python train.py --num_hidden_layers=9 --norm="rmsnorm" --bias="none" --learning_rate=0.00957 --beta1=0.9 --lr_head=0.0127 --max_steps=6250
Each number is 128 + 24 x the weight over its row's rms, rounded and kept within 0 to 255. Layers, rows and columns count from 0. Numbers have three digits each. The size before them is the row's rms in percent of the matrix's.

# q: layer 5 attention query, 192x96, rms 0.131, rows 0-115, columns 0-31
# k: layer 5 attention key, 192x96, rms 0.128, rows 0-115, columns 0-31
# v: layer 5 attention value, 192x96, rms 0.123, rows 0-63, columns 0-31
# o: layer 5 attention output (transposed), 192x96, rms 0.0903, rows 0-63, columns 0-31
q0 077:127099174097139126127115128145144125152140164141125124143106159128156109153126104119115113126147
k0 069:119100113147181150115127107159123114149163171109135082143144123081116111154125086140123121087162
q1 064:162158117135143140129119141136114143131102114125119140093131107131095133077151109096119138156103
k1 048:129164141150120116117131145139108177098115104062109135100093131126156137111139139123141146155146
q2 072:153153181133138107133152119161140162152126153116159118085185172162144163132142108103133110167071
k2 057:133131162089137134141129146099170122152101165088156140144181179129096098131108118096130114115128
q3 082:139160207166161109139139135126168126132110162122156142102118140126128178119132078113123122136164
k3 057:119047134117135093122146116146123127170167138118159161080103134114114108138124112134166151068181
q4 065:103101148149148148136123124147092141111088105113124128122102121145118149090177116121133131116091
k4 058:136112128139145104098112158116114152129082180144122124153139137112156133154144101072151145167146
q5 069:167121125110129125121122135165120138143090126101132133099115127181159101136172149127146128177100
k5 063:154179159125130110130129142092115149086139112113138149124098141155126104140160154148149131154101
q6 097:159118134111126134130114152175149154105132092085157157118087163144137103086163138165113122165141
k6 079:116134138111079149108170131121172153129133094081185124091149148124165133088129157105131140147118
q7 086:136142119082150102140114154142149142155122164135081119158123155149098115164131142119108147163154
k7 083:149163123091099142124151150143146148090132093121111111143102114154139170074127107127148142131094
q8 107:135150096140131107127148139126114130104108108111147145109125080136113135113150141126128129155116
k8 075:160119111096079112150175068147129124115115107123162109134129169128151113169141138129163140149122
q9 050:111157135114135107102094147119198092160131144120102133118116165112153109132102082144150070143145
k9 064:113087144144189115105120134162165160147175133132145122090145105102101108111108152125135149091140
q10 068:081099135117128111139146106099135134136143112134134116126153142156130151145127139122147132118183
k10 057:099114103119171120081106087152094135146150171121119117118138147140123106119122105099094138107185
q11 055:069104079093118121131146122090149109149146120095123087160126132125156110151108139137122112100165
k11 054:109124094161122127129088108138153077146129124156137128121171106113121090142114101137100098113124
q12 059:098129091098137125115124102092130124148087146122113116126133113128129115177145125111108132101114
k12 058:110054128136175119153113123107121098157127175150114110133120127091112115144140129111108143084154
q13 065:119137109129136120132119141134093131129112118130121114124097077141114130093157107124152147149078
k13 057:149133091098098106092158130107129122131107121142142092124145137179130180099112104111132149190107
q14 099:059146112118132099144162142132141107143107147141154136161151099129105132125130129134126128156102
k14 079:094094141104139171134115102133179145105137149143143106110109096148121147102115116130131144160119
q15 089:148140142134133110137145154088115148151060128114141148129126084135087163102147131111125148158056
k15 078:177116121145127095120066157113090098136139152118143104149128132128138107147158149113115128082099
q16 092:148108153118108162113115127115135112126096135142136137062150119128139141113159138087084110112095
k16 063:132140141093130158146142147112104115143143138115132093118098130113118135161119149103145125108139
q17 096:079080158129160127133118135135178119130136138117148179121176154095125122115152144108103126120088
k17 079:081167123115156084106155085108137125123108129119133097104133145108116137136095109168147096111151
q18 092:143169154095134105092103104124114092137152193097136116147131082127133160127083145142139152158099
k18 068:141091125126129120158127127151143128104137090150101109180154113176071153127176155135110151147119
q19 090:070202092131150106138179157088112130138128121116134134169107159135142103156136082168109124157133
k19 091:119110102162156110137168115108094105122168088154108141098123107117130087092108123138132104103132
q20 084:127121094134087141105115113087122130179169104137067095171161167153098111133101168137133136083152
k20 084:147129124123142144121155180130087128105114127087137135098088149166148127103145158122110111087122
q21 075:103103106104140115187166136099078163164109115147136146085123112076097132094119138126150132149133
k21 073:101174139147156076106095110134123109124167119151146146158131158144156119132116084106150128150147
q22 107:112105169129096109132122097142100126131126096110134136081126127125115164100135099122131080139150
k22 086:132116130132113132118110179125109150119151180107114140135163121097152080122126107089130109156120
q23 080:125135134119121140148117153118161125135146125102105136127148098162136148176166143099138137106131
k23 076:144121174142146114162155141092163132137148152133156096110104105088142111115093137134075152119084
q24 097:123120118132116123095127154120147135106143098124127179080153117121137110138129151151110108126163
k24 074:074089141134113113125132085148159146107121139113133158100140091135131144095145138160085080126135
q25 095:132134084145124155102125095099115119102141136146125106144114140144142095155084161153140145121110
k25 084:159103104126125150176103120106136096138116126120118141122122124162067162101133142160125141146114
q26 091:130149178095147140146114170110160126118142117144078155142151132121074102172113120132103105103119
k26 088:142076151146156113062127106104133132141129153104129129090128124114126105171124141139185097128089
q27 089:137112121114117106148114160110143140089135147150166148133140118094161138131140137116103119106113
k27 064:145069156148112127091158081149124148118101162151117139114074094123117174177141152141144131141132
q28 097:104135158119084157103169124069121114111147135148137151076108097161126100115145142123140132131159
k28 080:125176135138100148170132161086120154117113160148132163109158108147122082155112149117100070155146
q29 084:132116112134120123149139196132155048120117131132143083152116142152110099115120127180126141127134
k29 072:079158132116121129121115144145141110133103132139146093167121139129142138096120126160104103157113
q30 105:166103158183163090102123142168151176133131083124097121153152142092135140165136169136170138144092
k30 067:131127115147168124113151136133123111113159104088113082140129140132122150139146146129130106125061
q31 088:099092168128103142131156127067128114110103143127159140157126139123127148130159149131112126140141
k31 080:126124122138130105138086086121131116163093133115140125113150157122181085168127174133125074110120
q32 088:095121139150131173136080085130141081139177120121141124138129136147145143107118170175107135109176
k32 072:137106129145134107097160148134131169137092123119139116115134119162131141116177143146184140155103
q33 089:148100138173156135115096091109117115127121070137127145077102120115141087115117126058106133131140
k33 078:128152115113133068108170140127097105137121155155140173119149165090074122153156115113181136108118
q34 095:113127150125132141133139193113117114185131120130135104173106162156075135143121094133117101150134
k34 075:109182160127138101135125131121129111117135117113123127153145143135099135107126093139093114121171
q35 082:140131097120129113135102101141086148092101152102123178136076123134139089111136107127098107149118
k35 077:179132127152119155101141146090134091139103121140104173139170107099124101169137127110149119147168
q36 095:110108106132102153146096103101119145161078139181101137108161072144128121125119156116114100098157
k36 082:143148132118147097128108140126128101118088194119154130114091107099126129140102144172131093160112
q37 087:105117165090116134135151159111120077122128146154168140152091119175132144162154121140189108134124
k37 075:172089125094146090106134123138123132112161110101136070091111142138105138091097156117116113184134
q38 106:146111092117111120123104157099054134149098110147158134146137139125159086119167077119118108109155
k38 080:138126125115125135136121150115115140099126120159083117147132115144140125121126121168128157119141
q39 106:100088118144128145127100157147127111111087136169149123095106073139139127099143124183161142119140
k39 071:121095145106129157130121124136151119157135157116105167091101124129125118141124136164135145196141
q40 080:127147118069128138127136153112115122086186206137112119132135070167117130142133153159170110145121
k40 072:133090179102121137136158144139098133175126145147112168130100100136098133167102145125132144108092
q41 089:175091135131149122111112140159098132145106132118122165122103101106164136137120119145155101167155
k41 081:134083105147130157164108131089171101131123120159091158081126093115162166117115107152147150133167
q42 087:092148131155124130104141128140158177153100125163070123148164141114125115151122156144134159091090
k42 078:122193170152143103177135148118107157093137194116125150149151165102102082137144145110176096097101
q43 088:103084133170127140144092133144133149064120146157124153147139119068143170132107126107128096141140
k43 095:098118170123144143126112132111153149096099181153124139105122140124108194181155163117101078133110
q44 095:120111103138138138167145127131123153113147144151138136156086114143102140112119167098129130129114
k44 084:117123089124108124099141090165104128144098168115135185138102124117123085122146148125077152117126
q45 081:155103135133107125130127128107128169147089065138130166110106116130119135134143111155175149105137
k45 088:123158129105143103132089108105098114133198170123113139175156109114146092121109117118115089143098
q46 095:138099137092129135112077145141146121156158122101175159192101130117119151153119120116119099145142
k46 080:114116126191135138108135157144131147121132120084114109091120147121127126111112153079093133139129
q47 069:108114131110162101124149111129119063119156117114180128083121159119136136101122122121125127169116
k47 064:109158134116143133108128100133086121132131150115193119140111149125137182124109118138144134147108
q48 092:117150130124113115121143115094140129139109143151113141122123084137105110104138118169101105125155
k48 076:150123168162102142132146130135134143090118125100167127123110116148125102178142138125110129114155
q49 094:136133189127128137084121144144113119140125122103176102110153147143174087133145125098118137140126
k49 085:127169120114143150136109138123157132139087111125118133111126172120131090178075145171128137091140
q50 088:112133102120143126113109091134113166095164114099112096123148107127157119186151152113104111162061
k50 078:106141125177131155153126106107129124135113119134101113093167096170121132127165129117124108119124
q51 071:128134135146122151076120121133163146087127124085089135068132177134154099146095171167139133140097
k51 067:168147140106099113137147122085155133099140130138122097111170128136146121139118143127130101102102
q52 098:150103101129163084075130139143182131142142114110127116147122131137134111116122160123147117119120
k52 074:158171084092129125164114146142103084124144113100120144086106142168132145171158145154113098112162
q53 086:081100139134162148127175166087176119132107098154173131115091088120116139157157138161169109132108
k53 082:118152151144168143136120117136124123107155150173119113104101115127113103137121091095133074124139
q54 082:128167125096132120130130169115138096179164141090120071141173120145138158132068101150133092109136
k54 068:162138117156164123151115143155140109128120113092148125119133152125113147129153116137095114164134
q55 098:114121142110142160096103146147175074095126158157129133131115114157127139124141127151152136099083
k55 085:133116171129153144116131142095130093119112187153093164143098090096143103178116116173108100146086
q56 091:172099120157096149124151149118116137153120155162141167111159150121121110104112138135130101150128
k56 079:105134163109122172177112126139102142110126156155157133116109090154137142048131125147094097096133
q57 094:088106112127155106085148145111127109112138152130141072114132158131124117101146089154141142152082
k57 072:123156123110125127118111136136138132094105097180070074129128119143109158134138136129150090136182
q58 091:132143145129132104158094124133125131087109130144097148111146143100125166113118163188138093173125
k58 097:154097157151112112098151121116131144136108123115104092136121124073161139095134115128108134109101
q59 073:095131154124136143144096102080133144109185136133144113144118178163137090127153130138097136138132
k59 077:124138064107123117166188160141089155126112141134112150118114140128121114137092125142133153090146
q60 103:127121120105100137132163134174160102127093139122143127126118113146121110082135132137118110106143
k60 087:114122108104067158101124126158114168096100140129172145137116114116128093119149112123149107129131
q61 088:116107139154115165142120115088141177118098130132094138157093108120140095086139130145035112125128
k61 086:156127086127124135109146154178150143126093105103134146144131151122129151113128116112141134126129
q62 078:076161152122129144109104146071169151147133090155124140172096147130131147145124083127119120135140
k62 085:143145086160150120138101113157118134125146109116106115132157108114141099124141116104149150090120
q63 086:118147129148142112086145111151099091158144149136132102187100143116140137150130112080118116113121
k63 079:126190101117133134106106146181156104160113105151113146154118119133139151137136131120150106078133
v0 108:122146150124122092175093070140110161107103108169117133133122112087137115115112143122129126101132
o0 110:165102138142166115118138156149131113106128167159100141143126080142122097158127119171118098139091
v1 106:123103114130121153158156162142134177105157126136122153155142129131122143131109121133136134161160
o1 102:112079148109154166124119125123126093104146063100131176133118114143162096123160106146153084104152
v2 100:127153122095127158152137127097157130123123112189137107160124122088158102109105181171156118086106
o2 107:147118121128137162142142115142160153094120137148121127134154097121141095139147112130125116135106
v3 096:131116143066120130128094133113151107154141142103136126126120122101128124130126130117120115141120
o3 113:160198171120164096147114155079150112138155129134098120146141100154109112117149157163120119096097
v4 098:141137120100073132161088131113137125113152122128144143124103098140153129103094158130116133117135
o4 112:124170132103122139149155177148129118131144112128103122152128122119194091130099090111116107134100
v5 088:147093159159129110079109128158148153156136109081109119110131109149161144107106165152151155120139
o5 098:080135099141125111161121153141155149137150126113117117129127145119098107107145139135131192146130
v6 108:172126105114158139138129111139106131115125109127164122081165103156120108148129138132124176104134
o6 111:136123106111094137126150118131134109167132187095137159127141088114141130146116143117108094086140
v7 122:145093119116129081147143112139108135131182160125124141096130063116123151162112131151132129129113
o7 129:109141119149144118143152160138112087140131134123092122184139172119118106117127153141161132142139
v8 067:097098183120138081120122133129149138086138123146121118138140125146135112152149103088168172148116
o8 097:128134109146118123063134134171125106138106184142089175156133097133142102134153108128138151130119
v9 118:087152150108124135124117161151137104188133148109091120098120133094115158077114097093105098132103
o9 119:168136094089179131084111128140087107084151103128113100141127153130102146175133120144086150089137
v10 110:171169164133148126086126116135113134156125085121105117165125131129161115138084117122122113146096
o10 115:120130093111119138124162114122142113141137126102137077140112121173127103083118166169139111129144
v11 090:062144102139133103143076147104116138112095103121132099119152117136109135126114117106148147136094
o11 100:161147119099130135115094157108140135089086158111115148099107129129140110100148122155121133113142
v12 118:116153116129071098137180092125133147142090089128121141158134152120173141153113121160159140118147
o12 128:117097145141141164162127142110126134110140135188136159164186117157077104126114162143105117112087
v13 127:150125099102117119122129138156118159170109104125156141146139084170134150100148129139076171137136
o13 125:128088092120163101113126152102143177146120098108108086111180151102113131084156170157084096117122
v14 108:102153092166146127135123082155140091158113115165139137077152131084135146130141142165115135137120
o14 111:142142120123124101130116147106087119133167149103149158139138187165105108144149139111133146127146
v15 105:121161121117124178139073138167171146101113145132138123134131108172119163155142095115122161141108
o15 109:104184137132104122137147138141124127142122162104142138087107122128118103161106113181134121113118
v16 093:138087117160125119083142125156160122123152172143127113148107144156108159151159099142156119151113
o16 101:104134091123135108109148133179123125155134126124154168138099145163152108111133106146129160134138
v17 086:131175114104147131119162132129151114102079124191134112112135131106123137110145118120141130127116
o17 105:136122151057094144146157125107091148112141129163156143107113105139119114104116112143125134108129
v18 095:115145181105172115130115115150091096145151163133120100123150128126130163098113178140118161204122
o18 112:143141127151153127091151120148169156123140143116105110078100153120100124137139102130147137138138
v19 097:166109136115105142102098179187127149081126165143106151115128112152142135113085133115094139124159
o19 097:061107107125133136128134101180090140115098134129081082133153139130118142139073108103116147123160
v20 097:131091143125128135106077153125108152129138144160161112114110107103192105122137158148142116134105
o20 108:124151145086126107091137136127148157124131117116144123166149129149160123141144134084132132154118
v21 056:156089082139090128101134132153124097119132163100131132134149118118115144120120138109172123150120
o21 085:117160097132122090125105137141107139110107073163132133142119150152108105076142110119120161126119
v22 107:137130114171118088095139107130213130118149086114103111174135116162138114112099118138125174099148
o22 117:118108148161132109162153148154105105155135164072122110158147140126138126096108108122101173115100
v23 092:106108122104099097102149138142123117111126087091154111126113161103089154120110128090146186143131
o23 097:148179105138100103109132125090152134122114103125079162134150097147129135136112164161112133123098
v24 085:106146113141129165136111164126105084141161133121081160132123153100140148112121119108077075154125
o24 104:142145180124169119135117106109089139093134115121118116146109145154162186144109118065144114119153
v25 099:168173104061140110117163126134140129116094158151133110121138129091133166124112109131137123157092
o25 103:138104145123133119099139131078125178109147108174162137147099118112096135128100152145133183139097
v26 108:120166147110149147144119096097119093129152109107171155146172135149133118085123199114152142097136
o26 109:151129136152101135132106136129118123107123148148154119128107135108138136116161104098134113140135
v27 094:116124100117131103094123159136149145104169120159117100138128094143172117111133131147109131159080
o27 104:077096089144152135135114125149153128139122120114094121138127153092173119172111089136134147166153
v28 096:108130118105093124118136105145134169173152159102172169146134139135114128111111092094149090113096
o28 101:121154120096102087122130137131128097143110142134080142163145135145202090122124131161126119096105
v29 040:187098128120147096124179119123106092143106152128134121076127127126123152103148125084152096126142
o29 075:128114073107111115099127128150090127115131089206171125168107129121119133072128147125107143139131
v30 126:130076115102148169133125150144120146104092147147109125091166148140162087094093163129149142146136
o30 127:068151101116114136098096132136175149120119110156113125104149152148117083088170126101122130143128
v31 092:137100187097126131143120106143156114139139117126174142122104164129191145138116127121107168127155
o31 103:133128116142133123127156136176129129141116153175117114131193128148132141117130124110112120114103
v32 110:149089143104186134118138140135133105132117121120141117093140166137117127124159110094176093157113
o32 110:122110134133125149159100100132100153140100163156158098149100119121133141069128120139112173142169
v33 097:140136105120119102094109141138159097120130128106190203148132142102153154139121070113113102112145
o33 106:110135119135115139121115087085122111116086120118130122135170120140171162154091119118158153151113
v34 108:130131140190168140066125107127132127095173126161109136131159145122111143127153156158162111087141
o34 105:137132131137145129105145105169146120107150174106192132154094112154120176120122083090117130138137
v35 088:143119155160137113108144154093109098098134161124091120172126060146093126120144150111160157125164
o35 097:149169111152133132110149119116155105132139113126108149103093069120085143117145135094153098123101
v36 095:122108151110143132103184120113131185114118115162124125154164133064162150164167116121152078117127
o36 105:122086108150146114090139075141129099105120111149141111148172104134093062113151129158154110141130
v37 091:152141105108127094110179112113122120132121124097127093127104150085143172151116151118143119132179
o37 105:122135106114122117167148108127137144102160091134146085093128085148140129104094159142124122112112
v38 095:090175143157133137133138132173121151139115134122129113196111144144143135159150115136083115138121
o38 106:147123113132127112103151109161129149107136120087128106075132113124166142171112134148100114097141
v39 105:104137090145130151159110129125140121134081150151158161115108131166106126123112052134128151172157
o39 113:122120105157137125110124163097123124113106100132144141089150150106111149161100146092104131119131
v40 103:134179167134159097154137123161098143148078146147125134092119122133109089093099163117122114104146
o40 109:148139113107124158142129147142099109135161113122120090099097139124122104122104150156079150128152
v41 111:141128122089125157101100128134126099139104121114139149120085103130128116086149172146118106098116
o41 116:115157113088138138104106109127142160167159139152126099151110121130090148177146120109124156149110
v42 103:103179129179089087152140093130174074106127133131126119191139153120171125132135127118134149092145
o42 119:144150137147102145157144145138103110097108132137152132100156131160152134106117105124116108138078
v43 109:162109141123127122156131145140144108127155102095162147154126159124076127079133112124130119092106
o43 118:124140111131107153108104109127137117175109149116122160157094102125147105118170166116122141156124
v44 079:123100093125149123129121088162130098094151143136119142144162101138143088151140119123139147132111
o44 096:114112120108131143133139137105105067151123117127119136149154140162095138136160076144148104119147
v45 101:104130156108116168112162117157100136137165104087089129124133146123126126121177134055161158149090
o45 109:110147154102094096154169135128101123113131124173107155122122118129124140139133123172154100132120
v46 097:092139186117113105111139145133178121099126120156103094171149111142145152114131122167161117150133
o46 107:140138132124116134106108132122139146119134165108078139125134087131134102124141117126140138113141
v47 128:117152068137124123134124164112156149151083155103139135123134120136156113141115152105118118081116
o47 128:148155129116141133134133124146114119127117129113145137079119138110145143122132093084134177091078
v48 120:112134095127123122106116138161137167075134125158155118128130139143125090074131105095124102138133
o48 122:135125152119155098125114146107147150113103134087104163097130069138172140191121140068116094120157
v49 095:118122171089116117134135087160093157144161154113173099131149127174153123103113180139153099131155
o49 102:120094160146121130158141146136143131150131122115112092129138111130145079136133085115127094132149
v50 099:163125148157104152156105101118151130105098081116091164151172129109154126138138105133110100153186
o50 107:141105145179145131114110117098135115145121144078126110127170114126148090090107120115144113164120
v51 092:128138116150110086102127113118106143076109097137131151109144113107099130127091096125157096158109
o51 098:157129128116123142110130153109135135075094149098107156164128141107146110121082120126147139141155
v52 085:123133135109124163147138127133139154121136151084167138122130135135110092135159116105133137102075
o52 089:161158098116141122141103172138152118135108125182124170091129160108127114129171158131129144128156
v53 114:132122153107117105151107124099155134115186103125111098164154129105149129136137146136144140187147
o53 113:114138138161141134134131126152144150112132113074091109099157115085090098160156138127158122147147
v54 112:131112140135094119082118117141087071122130109098148154091138113135124112104150113149091105128170
o54 115:135139182121101071101099125127097118108099134118133135089137122121123128131128089135124116138154
v55 096:126118145184184134135173105141098157145152128113141129138117148180104115163162119168120119097144
o55 108:090087159146095157159165096183162141163128155111184110093105145095144145128128117127130125144146
v56 099:168123115139070140159084115146112107124092155098145129115130115169124119136109093159095124143126
o56 113:126124101118111132137081174128122144121120095156147137107116151105096096116136115136090119105155
v57 094:138105108116149166159146161172092126126097110096113165138147126103139133136119109089115104153130
o57 097:154155130131148105118116115154106144117111095172088118120137128144149108092140143103127147117141
v58 093:087179071143156122172121124172140104170156163149118184134134145130077143096095156174101142159122
o58 109:104149144117140151169132147110119129124162116093091141092110196121133162175122134133135156119137
v59 093:104120152118117163162107110102162102123115086132120126103114167140141127112131126108105110093154
o59 111:157134131118115130150095148096112135142132130144119109134144111148140174116143127090125085114138
v60 105:118127129168132113122145142126124129135093116134128129143109126097128165056128116121095103111128
o60 107:156136107116145127114117101115135113154103127116114145107156153133132136135109185139112125159120
v61 110:159181139139099109129109117135122106144160159143130143182141103099135130081086142143115164113132
o61 117:109097127121102129124158107096125130165140097121100097143109126127127122108116090081144162147109
v62 096:149150132122092137115143144117117139152108120120157114109125125095121125144133160135105141156133
o62 099:147123074148124112122105102142127105131130126099120134094141141119132079132118163164124106117142
v63 089:168105110086114134144137150141134131100168177121101171112122126125098074155105121115113118136140
o63 106:086163145108152152165136150117159111131156111155077149137122096137124116134135135090148119099129
q64 103:136102120127119115120120129132160121066208132099126154134156179116122129149122170120087121158131
k64 077:133178095142126067132103110110158126112148144112137118117110142141136099146139140146143085156220
q65 092:124146129121139158103159143152129112145114150126096143123134125152158122156119119192113139166146
k65 080:135141161166141148168081148136099145150104096124084144169136107128164123143140137138116108138124
q66 092:150131123134144120118127111114119147113151125161144085105155115129137138138120101173117121110104
k66 089:136101160127142141106072149148102112135122144093141133131124151122188129119130104091149152169121
q67 108:125111138136124130095140100141072099141123133123146078139111164147102140118136145134124097134140
k67 099:051114116122151155141098133118140110120142110114139088155150132148160136065116122105104105131116
q68 091:138100116144148113123130148116113139136155119162093174108108119113164136142129119179109164129074
k68 093:122124114129124111167101153093130144129130128181149149131179154161116120130136117111142089150118
q69 096:115139114138135134138118136156108099164144138192130150123120157126115132127091134127099193116121
k69 089:115121166088117116120131120077114148150152142137164140141131096156117154150128170139156117162138
q70 089:171176108127112139119129142147115140107148088111081158113069069163118158094104137115098138145141
k70 098:151137168111102091162092157072144134129123155170093125103181138130147163128119133165141097144094
q71 102:115167155125121141135158131133133167111125156126108128150092183139080164132117103139159143139149
k71 093:101087127099089158099137111144147175162108138154141153132117087118120114099128111128157148087108
q72 082:122121171073151100121135156098158175134127124082133151107142117102129118174119090151159124134154
k72 079:110126109153127149101132124158121178130124092153144154146115087147156127129188123131152134105097
q73 092:103131125123159109127167154111141121123139160136173202140118111153160095129141091110144111160148
k73 086:155117106123117091171161138158151142099112100119142143121092171066159166081143137128128135111108
q74 093:102101126153149117133114151123125134167133173155113175092116113095152142141125090184104181145114
k74 088:148080123109103095163105148114147157150137108161128176163147139107103136123149119147091119130127
q75 082:119117132148145127129139152158116108159143151163103152138075129149155149108112095153114169140101
k75 096:121131113162139141126129144116113083113110132173153166129158127152149136108159112136148124175118
q76 094:079092098134141118149131142116155132168113134146140160080090133096159129117160102118147171145104
k76 091:126147099094135094090146077150062115129164100117125133120129129151099133121117114150116132120153
q77 080:114169169126125119122108094137106132112121132088145101149164112119094091123078116106131113107166
k77 092:155150130138150127125138078144109142157162116109149097151105116142092118125128130140145112109157
q78 092:163137096095090153123136162094094129125110153107165136125135129144186136120134125147141140129117
k78 083:108107119164138086131146160106145111085147109123113137091104113106139117124159101087142140124082
q79 102:129166177115141122115107139146137099120100139107105115075134095147121115120136143118102162084112
k79 090:129174089122114132123108139091120158139121139133146138151121139155132157145178093164130123133142
q80 086:102153142138126142167103120167152093163163103133168113141082143161096114129136140119153140139120
k80 091:123154184170129100137094143089129137133105165120136155149158102125079095153132129159134134134119
q81 083:102124142108156148119098114119133091126130109161118118122119086172154140139126124129149110141113
k81 090:134103120136098127094110098154134091144124151142156135061137158126171128124128123123083111128126
q82 081:111108133139113141128135141095111139125119145115120115125091171160058135147162185131138124146101
k82 069:133113084103099142123102124133143116119135130139121139121110140147164110139085124111096127164096
q83 087:090131095100117152154130142137070157115132084156094096164119102109087095129119105106127106160108
k83 084:167126167173123092153122136171138177121181136155116159107175161149134073092165154114120163120166
q84 097:115143162073097126146081125092100100115130120114125119143116089105094136134132127128134093129126
k84 095:177152139117098166142156139103091094115145154128123109084146121113137123116107107123150135140108
q85 092:125091088162112173103159140135154103132151152159157130112129122116133150129150129121145118182142
k85 079:133120122167183172130137111125154136136125157083172117095148141115139161110148139137109166138134
q86 101:177113142156078127146148112163105142133161095120133133142149174147105178151124113143147101092133
k86 089:091165126113122146111101138120140151137113182137130104140136117095097127156109109134128137145144
q87 084:110158159103120158105127111082106125112070151138090139178117142137130132142120123122161107089076
k87 085:118142129142083135158158136111133097121133108167131138168128158111133095090120103108119141120145
q88 099:096131121100133100113111117137148108153127161087129132139157051136142160133120136120125111114105
k88 078:144140152110134137115141157102147110064127124121120149113155118176132100126135117156142105140126
q89 099:108157132115080170075154136149125151142135141129136134176034132126084167131106146115113131138132
k89 099:125135127153140139128148154122142118133150136195142123130148152161096098131140201133123105135107
q90 088:163134131100124133084125113096170135148088123044096136166127104131112102155141132121186085152111
k90 086:111168121116101133121145168114114093152144083120109130119131134103177106148094067145130136166128
q91 082:100118129130141113127120159116165143111162122167188176102155128108170163111100118105096173116121
k91 091:107088197149145140118113057103138114137104153152146140097116098144090137145161129141160125087124
q92 086:184178126143118143131136100176163140145112142127153133094154144145128132152125122110131107117116
k92 090:140128076120107201132157134116112134109109111097101148135100133156161123123128105109119142138090
q93 078:112142128064126148125151162147168131177160105102142170154128112140127118125146151148115129143110
k93 069:130129160131110115147130096143179113111123102171110145116188113108138098150134153083114131125066
q94 099:068151133158147127116126135113093157133120171132104144094135128164100132107133108144117124119152
k94 085:129082114118100103102156118096110112140099083110115141120139123097161120155123149140125168140113
q95 093:096141161149145124148115091133114113133137181181146157102170103141111104140100120134117164112086
k95 080:149086142122098162127115130133094147109106146118167140140121154143123132102114123163151131133119
q96 085:120134082110071115152135125106146095117096147135145137102091071160101157170137146093123162099163
k96 079:140154131124167144159150106133136150107137117122130120096138149096139083142129131135155088137109
q97 091:104128128087148132101128110151126146090089191140168128097171128104158144104194163121100133156089
k97 080:130125089160115151088182154096113120101110108122116151130114160149146136119134130140080152074109
q98 094:166115124129147141169119120147098108140106074200086125111133114108150117136110131094118116103113
k98 078:106138167147152120154146141122166121107142142070143157088098112155135132143134144149104116101142
q99 093:107132073096118116121130141073122107128125182103140122147150126090091172096114124124116143104152
k99 088:138119111149181158138116134149116141131116121119080125072112165138111106089139147162154132108160
q100 099:093155064133116118116138120111129102108137066124154114092182122102158135115125127059110147138167
k100 085:139105128129117126090130109090146136113097171070061127122136158077106114108134145120099118131128
q101 072:191111134139145138158138134100131125105139131128095173131134128112135118095140093146158144107109
k101 077:113136085129129186192099108141138138124139129150107150133143128091152160110136111106155123089152
q102 084:138130112137114148142124138160098105167113149136104129149068128150107158159195135133131100090111
k102 085:142135121092131127166116122175124155150105102086151144136135169110177135099109128129133148143100
q103 094:121105126107128166147138150138154095149102141120126122151140137173136110168148146157145136120129
k103 086:174169125160156124147143154133085093117148137148135097149114120104121096142130127084140125103084
q104 085:126136121157093146129140129122148088142107110117113107114174140112160148115118113128112123120138
k104 079:106133140112158110124093113125141140107066124134166115081110149137136096120158105098147138107138
q105 078:136113116114155080160138171117145098145127104118154119119125100121104109157152142107092119113159
k105 073:130109137154099141168144106118136090153139096120121167161140132134122134137134142152114126133128
q106 085:123113118106108128124082105133098149103096082145097140115157117136129118074128119098084102177156
k106 077:122141154163129094138174152128146172104161088114114111101131126149169122136124105122146146125171
q107 092:115135123144149133107161141117157119116115174147158133136080122104119115128146125168126142129133
k107 088:146117146117131145116139139093090076130151111122095142145112161114129107155185149125143091158145
q108 075:104174103118134128153116164112099126115130129125160125117156151147142113128128075121107114092136
k108 076:153112154150126164085174174130141163118125132119113113114118131136080114132123139107150170100160
q109 086:100110170167117156140160134136093114130119180163106118144146175137141074158108142131145137119131
k109 080:163130127123150135111096121159101073159081170123152083173104132116117093113138123130147157082162
q110 087:118130119149111125103119172147113134130127129153171119097176169095153130157126096130101079119131
k110 091:163139135138128133119124111138145128131114129152170101164132112105105126150155106089139139128130
q111 088:101166104116126096101113122102132117123171125116129145117142171130147105135151102149120144132087
k111 073:104168148137110100099133106121099129125119134097150126139143125116114164151126151120158073177157
q112 089:107119083178098096147160126081093117104125140110135115107129116113155123095115086097120124112161
k112 086:129156109067148145139122128133165144119108156097119163138102113092149138127157091114128141136102
q113 090:081166136115121164113118109162134111143142152126131116132113103156107154184116135123104124130100
k113 067:155124090146112133142108058111114110129108173128174143105123168134119131155149145145128160151094
q114 084:098145155120148166145159120119139125136090117137143126118102189166174125110147108061148146137119
k114 073:140104131112108103128140095151086129160137127093136145163106128112141122103129115097124147101119
q115 086:088087142153082141136098102129077119129130116110158114093141099153143158167144144125120103114140
k115 077:137149136157111107071107114123145128109092181179113099129157114158137086128151129104133103129128